{"n_layer": 11, "d_model": 192, "n_head": 6, "vocab_size": 8192, "activation": "swiglu", "norm_place": "pre", "norm_eps": 1e-06, "rope_fraction": 1.0, "init_std_o": 0.0, "init_std_down": 0.0, "lr_mult_o": 2.0, "grad_clip": 1.0, "final_lr_fraction": 0.0}
Each number is 500 + 50 x the weight over its row's rms, rounded and kept within 0 to 999. Layers, rows and columns count from 0. Numbers have three digits each. The size before them is the row's rms in percent of the matrix's.

# layer 6 attention value, 192x192, rms 0.042, rows 43-95, columns 128-159
127:484493490526490526545468465650441485471444429457428483477489534568453455477535529481580468516421
123:444499475557499573452519449586601528493511521564504537460429484464432493437490525445433458566477
128:535411547500434432537502569528542579495537495544466483493502589508487421509468609514444560386536
116:582488449439445510491601511427565509499530508428433492372554526504396506535497594464478508463509
121:421502422484480471505515476505454423512447423512521560498503582528468482520466501589456403493524
128:417425533454359460471556488528508436484553556462467478420475522470430506504508484611458506464492
122:471522454574609446513555446570482502492434518506525498470526458569433404393567561559457517450475
121:525515461478473505510466360491524457480513467569413502459480424553552483422538563584538530638518
125:512524471449498456537506573504464511475616520551513548484400461510482508499598518537483549534568
124:452491437508444465488454530551435470519424493574582501501543437523514534432446541562404513442604
126:500498524553518439454487530452559487491526609456486446529584463535514542572521515562510473406530
126:534591514514479415540496487452449462589542530543386621449431410463461521512483482487500519455599
130:494440492509482545540560590488431516482611483422574434486543502530511529427483500464572382474542
125:508571436654395515466427514557442482475538477440589510490486519425550395520435403570551454511515
125:507498544537519551415497513505477492498405460499576573491524573501561524521491456536446454453461
124:524572555535551492463515547423434562508474557513518631331487570465528520487535504573537450506499
122:539467484476538558573453487498532525543618484537455390529480556381569456490484432517540498519627
123:574568521465513482544428457490476441540493450596441551473601548461477551472460512479560522369524
122:498406417531574567528472510561536537493446559566474526513511539488455435510615616545519487578443
130:535463432317484512450525492483464445498433554465433537497500529526527571430466470462484552424426
122:521510563490489535467465483619490459398563596445470583478428516609595493524524574465458482507528
089:481481538515450513460586471446521432495537494490489470553457472516530520481447476487577492449496
075:513488536535430479460541527485499456487500536536469425569444525438430540573528462502565466439499
084:546464526476561432517465547430473511496455469464464442435475453509434501546526608496550500511520
077:503441439497552470539613543499546397552639564424498543538478573579489501473576469481490501495495
083:491497564498503462573535485570548430441487505506531479527581530511457482440483531454427553553484
088:580546486473404548450506468546493476497488544519443517500553537565488431532505466528464511564492
082:614485436458451436505515446567475444542515531480500466482477524504532533559536467446508486505499
089:488495480461558471422544509507576526386512484477495526584450513523473477596491500386436493452424
086:481503522524471444512543491571505488462413523504498498524558518479583562497452475457498492416479
078:382530435548525491487580501628493525467393483504496537521485485555479412515522422478456468492550
090:442500603513431487568454480524452500507506452558453442521595562459423565488466479440429484453632
083:555491428473535397490546489518469478546464481498486427473485434539446489576448481566516506493455
086:533568546468496535458529411500500478495488561499455549541447410438525517419539514526579475548521
083:521526509479460506532394416427482544572465508539485560464430475518470547512492519591613467510578
089:535520604478525535441491471626424449473441449559442536513535551492456528523441515473479486472474
079:446502430501501579526574463504511467575440440477495544543523500442446500486433608661480481471561
081:509560526424555661418522611405565538504573511517430566411489469559555464477478492472523454527448
095:427546483500427555513472449445520567563530522592443595442586482418489459481563469565485460508475
078:504503459503477560473522522433563468579513574512444451473486542545512399497437515486548476518541
083:598462539450427467500466589487474532526592512473534533521603492463552542534417543458370538533430
083:545563606508622551511522485470525426573495491448446479444491478521473550568593544471557505472518
086:556416535447527452465486504503494516430450504441493638549472493493454502557548541549431536517458
091:509434499465455517436516504526477493457525494518465521460529577565542495455534518450519453418581
080:551565453528468462593496489406423545471548495490525493513556504541542560496446473496444492476529
083:463456452439451480473532467563514476491551508503515602570514537516441417574478470533530352582460
084:499551402528424420524459487478432470515399474459477520457607470497492513529503593583524444484501
084:446430540483500486551493514473459505437530611512539520506557604487539560474524517474559485532480
085:470462510545474428435522543583562491515539496488516512478541559477514447516509430525511613448404
084:496538445578482482553517454563523437491544455526547433500547450578490488549540420488560560570526
084:459480459488484433393520513570469577503543371527436570485491421492499496553575516473485488540423
087:508530534608528475516599513491585541508557555441485545547489444546517447581470572520522565462590
084:397570417468446526469519443456428549583426532560516537507478591477536490526471599441581448500474
# layer 6 attention output (transposed), 192x192, rms 0.14, rows 43-95, columns 128-159
125:553537542511509507441487502523582525537514457457617422425533513505565534464456498543432521509533
121:480603539487457435576480435510463419557456485490526480474488513517476432500524548475519460394531
124:526591538464574603476472494380397546584516435461449485505501395545511386511420561577487457598496
119:530482433505488501522538554517467461496522488449517551540440493462519404557506405489504477511497
123:586497520472447454428505521494558527526511559462428538529486509574500502568427600515524539504490
129:508502504578519523500498484556504559481522512562434590441549489408517402520416476434466418522535
126:567557537404515515569573485598549538579521519502572531499435547499550536584531496585556498538515
125:441498488451476484381551588557455472556562598500598515456462531480484526538368494421453529450449
127:479427481531543536473524490459423542561416580525456502425481590468562485550478442512564440556398
126:498412591430495524417596504508585469430580418462454526517558504465553547467511488534457509467469
132:517457412426529575561452518471418433514469438635481621427473515490502450487564422516592553595489
136:487437490501468557573470474474479480470423507484550457494599528434466587405517517454516484577424
135:528498574450500389511430458558465516451437540588473529529465561538355488585474588512446516625519
128:479447489444545611563483541468514516499446509442425448550461470627491536544467501487483539568508
125:481579507499526449560570493569507553519519626554465421503449487486434470453548471561579445520451
123:582515612525544545445537505483570454547470535438507387527443512566462414430525453500516585481494
131:554446501557445454460566553483536550522459468540464534546509542610461611525538487457493477515389
122:542443426546535569408500523494487503375516433492487393548461524481503468457543459495515492590518
127:552566527516503436433546468523490536504522462422427513487490474543526592511501412395567522491490
130:509564489564540527488457509441510570499531499550565502568479588537432462461557532547527456491469
129:506538519606484505482553468401443541498497438524512507457654553442492431601506459489527428497479
077:504526483526550435428433519588539523398515582465514540474545502474465520449467531527534451511543
074:566520470427532413458499441475604476475440542513564480422497579516472499583443405488534578531527
087:546489499598499581538420572528470421538502523543521455427506542600568440451452501520439442441475
076:483626450448526435479596583513450561474442572469568466429555579414444550504487542430554528521530
079:562506564496596426527528433562435486514574506473413513481484622390572563557483520532471451496486
088:461451435497381558509514534583478497531568511466497476539497481456458438573491514427511536423526
078:525465464458482510516449545459463524394526433567519540498495514433568461542516489500539414490554
091:440513554442507609453447503490421516417586482462367548394511584431425523485524584497459617432549
085:559466560436554505515508484545572451483509513565489599478487488479513471460479464575548482469490
080:508549516492497478593504555551493489525531518491419502487530489548490543502475479542604561529512
086:488565526588528560541586541460458384530489532654530533546534517478572433485417462504442427496445
077:444507464475402571511488544542423503502508491526499455600532506468472550444487513556527490584526
087:510556423528521446464489497370533419457497521546524552391531457561522492566481492576478425450440
089:449541537549497559562454429558495501512530500478495481518415389472488578535469514462506553450506
087:439522459513470527451437445500534523462556575502498468551386540498504475467491395502535408421542
078:387485531481493535533496486517436501507454515496484546535559551500496477513486437557462537568499
079:539511571433566473412499562536446464519558446474467417449485471574395499474517475503449544576551
093:546494587558476506510531608417437537565527530479419429426502493533526537520470486514512512452484
084:558490634470529547393563576522442512578547495497488440558497466490482525487574538520461502460495
086:479517486436494515582505404510521536496451523507572470542491503440591443392482556521426528477484
081:428457462469498370449471504530592478503448590551592491428499491432558468539444486526447472558478
078:291481467504485379449528519549409462522497495562595531557551471418505556474456456427554489487588
092:484514447571546513442552587480535381502378528529589483388549547476463442437528506477432480491471
075:533503472474476481572556659465465510492423530478495487546469464668464551488568479487564603519505
082:460544531413515534579431441525406495527413493528446416543478547501502607567515526550464461522649
083:538552572460473545528499493546438513581427496429381520446490538467404593491535501490463544459505
083:468539520460390511422503498489455425432520451512434514526472509545536499511479492482491489532504
082:528514560516589514547631602579585475519511502447430435530528519502487541481531472539507489424519
086:512423560496561482529497582398505520455529486464524472499421545596578447509502507462495521443450
078:544442490458479471489528548501403535452588459563403455515511456638544496603470508465537578446574
080:465500510480559446599520539419584443445489505590555531462470476492483466459585534449522521512466
086:382525477522537567508503475504519507526489429485603556633559554499487503506470625525481469572530
# layer 6 attention query, 192x192, rms 0.0449, rows 64-106, columns 128-159
068:450491564478478447443467439500542582504461485547478505502479482430476595422548612581484459581411
070:446510559496516477477527599530469518486484443501489516508449487489517493500480405522535465501476
074:483534536555505461536550555561415512525572479503465478560458551499478548448444461433521490472514
065:514500556514553437424466487454441515501570532392507464497460550501538458508446510404417507402576
065:581490480528525449497494532524517473507576524462537553424465552515612524507509517470505538489514
075:559454477485506503510508484487425517466482385490452572476458493522545563516578515524591528575507
088:570467586545439476514531486598547441527487524508457523459576578488462471514511490477532433528491
088:525507441525415498465440505384499419510470486468498523446528456551406406535527537464442578495564
095:494460506546562381495533475405518456435431459489564476424495407515532496530523610434502533507488
093:524427502470562592561527452479516551498421500389523449466520480463498510544492554501572519600522
077:425470509473543464468545541520525555561521488435526519439508513449522586373454445467531477503591
095:431439478566498501491508469466507495549460458482509480388564490509537452579518548452500470546505
085:549495589486425571541507504514490482468394541528415564555453525524485486470521500498507509505517
099:563533599513531511565428498628427453461552485507460448482459532434501556405459442496458428539574
095:563532532481512426517415436642501528443502515575473532572460542430516507443463496545488453560433
078:444540454501566480496624492601472537495540574438550484479573544489426484592471478572567480562446
084:494492569502473426459538482528440556459538482505553554487553554483502441489483369532484449505505
097:528496473564464559544411545365489458563519546558446561550463463597499434496499446487440440510477
105:501478529494528396420586445444567537537384531444497450424594461506485482553420561559509524564496
086:495587475506496539535500490584487505527481439435499489486515461455441518527514472518565532449423
091:472475560514464444455518508592489501503583569492466567520537484467504490522427519508514572551510
087:606495470504484541512429509453537473548466536509490522636549444573484467464403477495538482516513
083:478538504497534412532471562466499572474500565456547488463448500527520405458520585498539516491561
090:478452549465517535552547465508505477448455559477458510453513412431521529470478589510550433557416
089:479510461501435570493483551431436477489517487573529570546536490503564426588463507387473522556483
094:506527474472463481589552451494554564508551465583448609545499439406455448512391548469519494538506
087:475419494540577407458492489399532501475448500459480520373435430569515447439514543445490582508490
079:504551528457428537379461509536512495582485568511417583557422512619524524440476503545466489389496
090:529501469566550509419624456469467487588532527532500523469566490490528458571443408490537501445490
090:476452463489522429543501468417376527439545475553529551582476537567491461477559499546505512524530
094:540496432411583492519502435607486487533541430442428545458528524451494587563404548579574523467511
088:525542486538611537480483475596489541494530509516490578519542541459456485555521593466491505554383
062:438446478547508444445517437557545441530541492414489517456516495403472497515518503553504530465457
059:429472489476524527439530568487464506462503449544515473471470462560502473444530436508478499445485
063:545473463509467524627547411512441448459480493434431512441515445477544567463598510536542514516489
068:464458522608403564459487624535490461505440476555447512480531544558523508504598474548463557436480
065:539494440455588478515462486371429507444485488538505486519496519473516462452502533484522541453501
073:458463498512518512544517453583488500462498534470506563479538565479427563536529528569479498565474
072:603527452536440481501454425441499480506522557487456483643472543395522467445485468377428470525488
072:499443475560577525552555499512406486485478512414506513393464534464502515567576562514501554516454
078:583546514502460527489442467515490551547486532610556473647495512483508451465430445546498463519496
070:527491494555483488568550544484533501491541548588612556494590468400496487431499522473497492429524
079:524506503395547540588504374495484514496352519454517504374486457459508534551469458562541410535562
# layer 6 attention key, 192x192, rms 0.0457, rows 64-106, columns 128-159
070:485508454499526429456553510446474544526505512517550509424501441393460434548451524562515512436411
057:496454531477490450573443472554565454491541548542467535545540524492490490475452523508502414529529
075:467520551473560495502420457469496557433489489536559543476490519471489543467485558494484474559498
064:557544495528491578585529547552471511458468457437510519605504487529472485418456476509419538602471
075:488504503614494516582492523541505534494484520438518466531465577501547496461482545397496538486443
079:513526432553491517519514530593523468536528538379589561485519482541485485529517543588617625565562
088:496534418631552487510539425534518492518448429491479557499476406551563538474470622511453446505630
089:463466437487527475402542511456521474558463534527454546496510552551583550470469469594570527461501
117:534465378467391578454555448463512474513437410453454498438527487522479487524510522508577594442549
078:412486460484477481532557585413453450462414511576531521438497542489566523483553439508608512485528
093:480533455435452527447502432436489550594561494458516490501543484457568444601410472468508597503554
088:548468507552468512580496470512552603573476424469579498447615509458533463512500489505484543435564
117:498545536456541423587508501479432499397565501559523529530474520519479519469570457551449395494480
081:481456599576510473422511534419498456497521536531446504461504555515383521549555473510425547475461
110:504494555473583457590505478582460556483442534591557488521464505461475558498504562496415403569508
102:445496371475522470482555452505543512577505523463495468459594518429499476547513545520480547474450
097:647549558616534554508455526594533543478530505454439540519486526519415491439570520481522404553501
094:556422551416428541468571545472471451377512490456451527412490509496551554415558479520558533443509
092:573502544490505512478405464511538523486452441536540480442497508405567512566482526420454512528428
100:527556496482549472573494493559544520497525555593426587575470531544549501400515441536425431539531
090:542526483541485562519394464507509439528494531550574429548480459534483468530410481513534457543550
086:509464565518560543459568527429383527451539382571391561598482608456462510465476515483467477486510
093:520505508494467520560513520452428566511436450508434509481490555589544519498477473472527471434488
088:553490521506549454508550419432591503491457535460436412492437489550513531509560457555445478512462
091:499482430481472486502417540485460502495472528520473501488487462484514566431431601440460425611472
092:446536497499520480595442510426520541456526486576549546475461528437537449552431579423547542487485
089:528602634508454471535414556527446562481502547572588548545495501579460578471543480524445495537552
094:524443449438530489491587425461490525463526453553490529514514466454547420522499405492538514526522
089:463543489473479418469467539491550554542547369575483495502454592529511509474506516385493555401556
094:459502471622472467571531546537360478507533504476472465566499427423504565544560497457577344509542
094:461480477529568480528525440518526504503529482457546454518404556529582419566547526540459591555521
084:461402486554494441530528495522491462434473511475489534511551487523491483498481431497554399470398
062:510434491410554485534579481554476539559531526452612445604493514580523602484574461547490644568443
061:539411505459488461490470477585559489490528538500506477577568496523556464536581569479525576506459
061:472417474508527498480466527399532520565514423399553494449424545406474514540454545468450464492566
070:483480476441521451496442480521599440549493523378520510526400438529614532536467493531459473542515
066:524486476550492517485467446477442479375576460521452481484419468589525431498433496533445479487528
072:515611494417606556514530465603555556464511478438475474496461472519578535583520538546483510468482
079:490415517536537469498502577484421538457538457583469583511484477464405417493399502441548441521467
079:397489538487568540436485539462502462486504592391487461458507459485550432520469493509482464580549
085:490533592500467453486463517465449603542553550589516490471456550507418473513503521533467395490458
066:608531500467443445461443493531467445432518480432491401499578420606432569486555537489485546492491
091:476514424435527476513494441462489436459441488498428467429560500583529496512510496476513501380528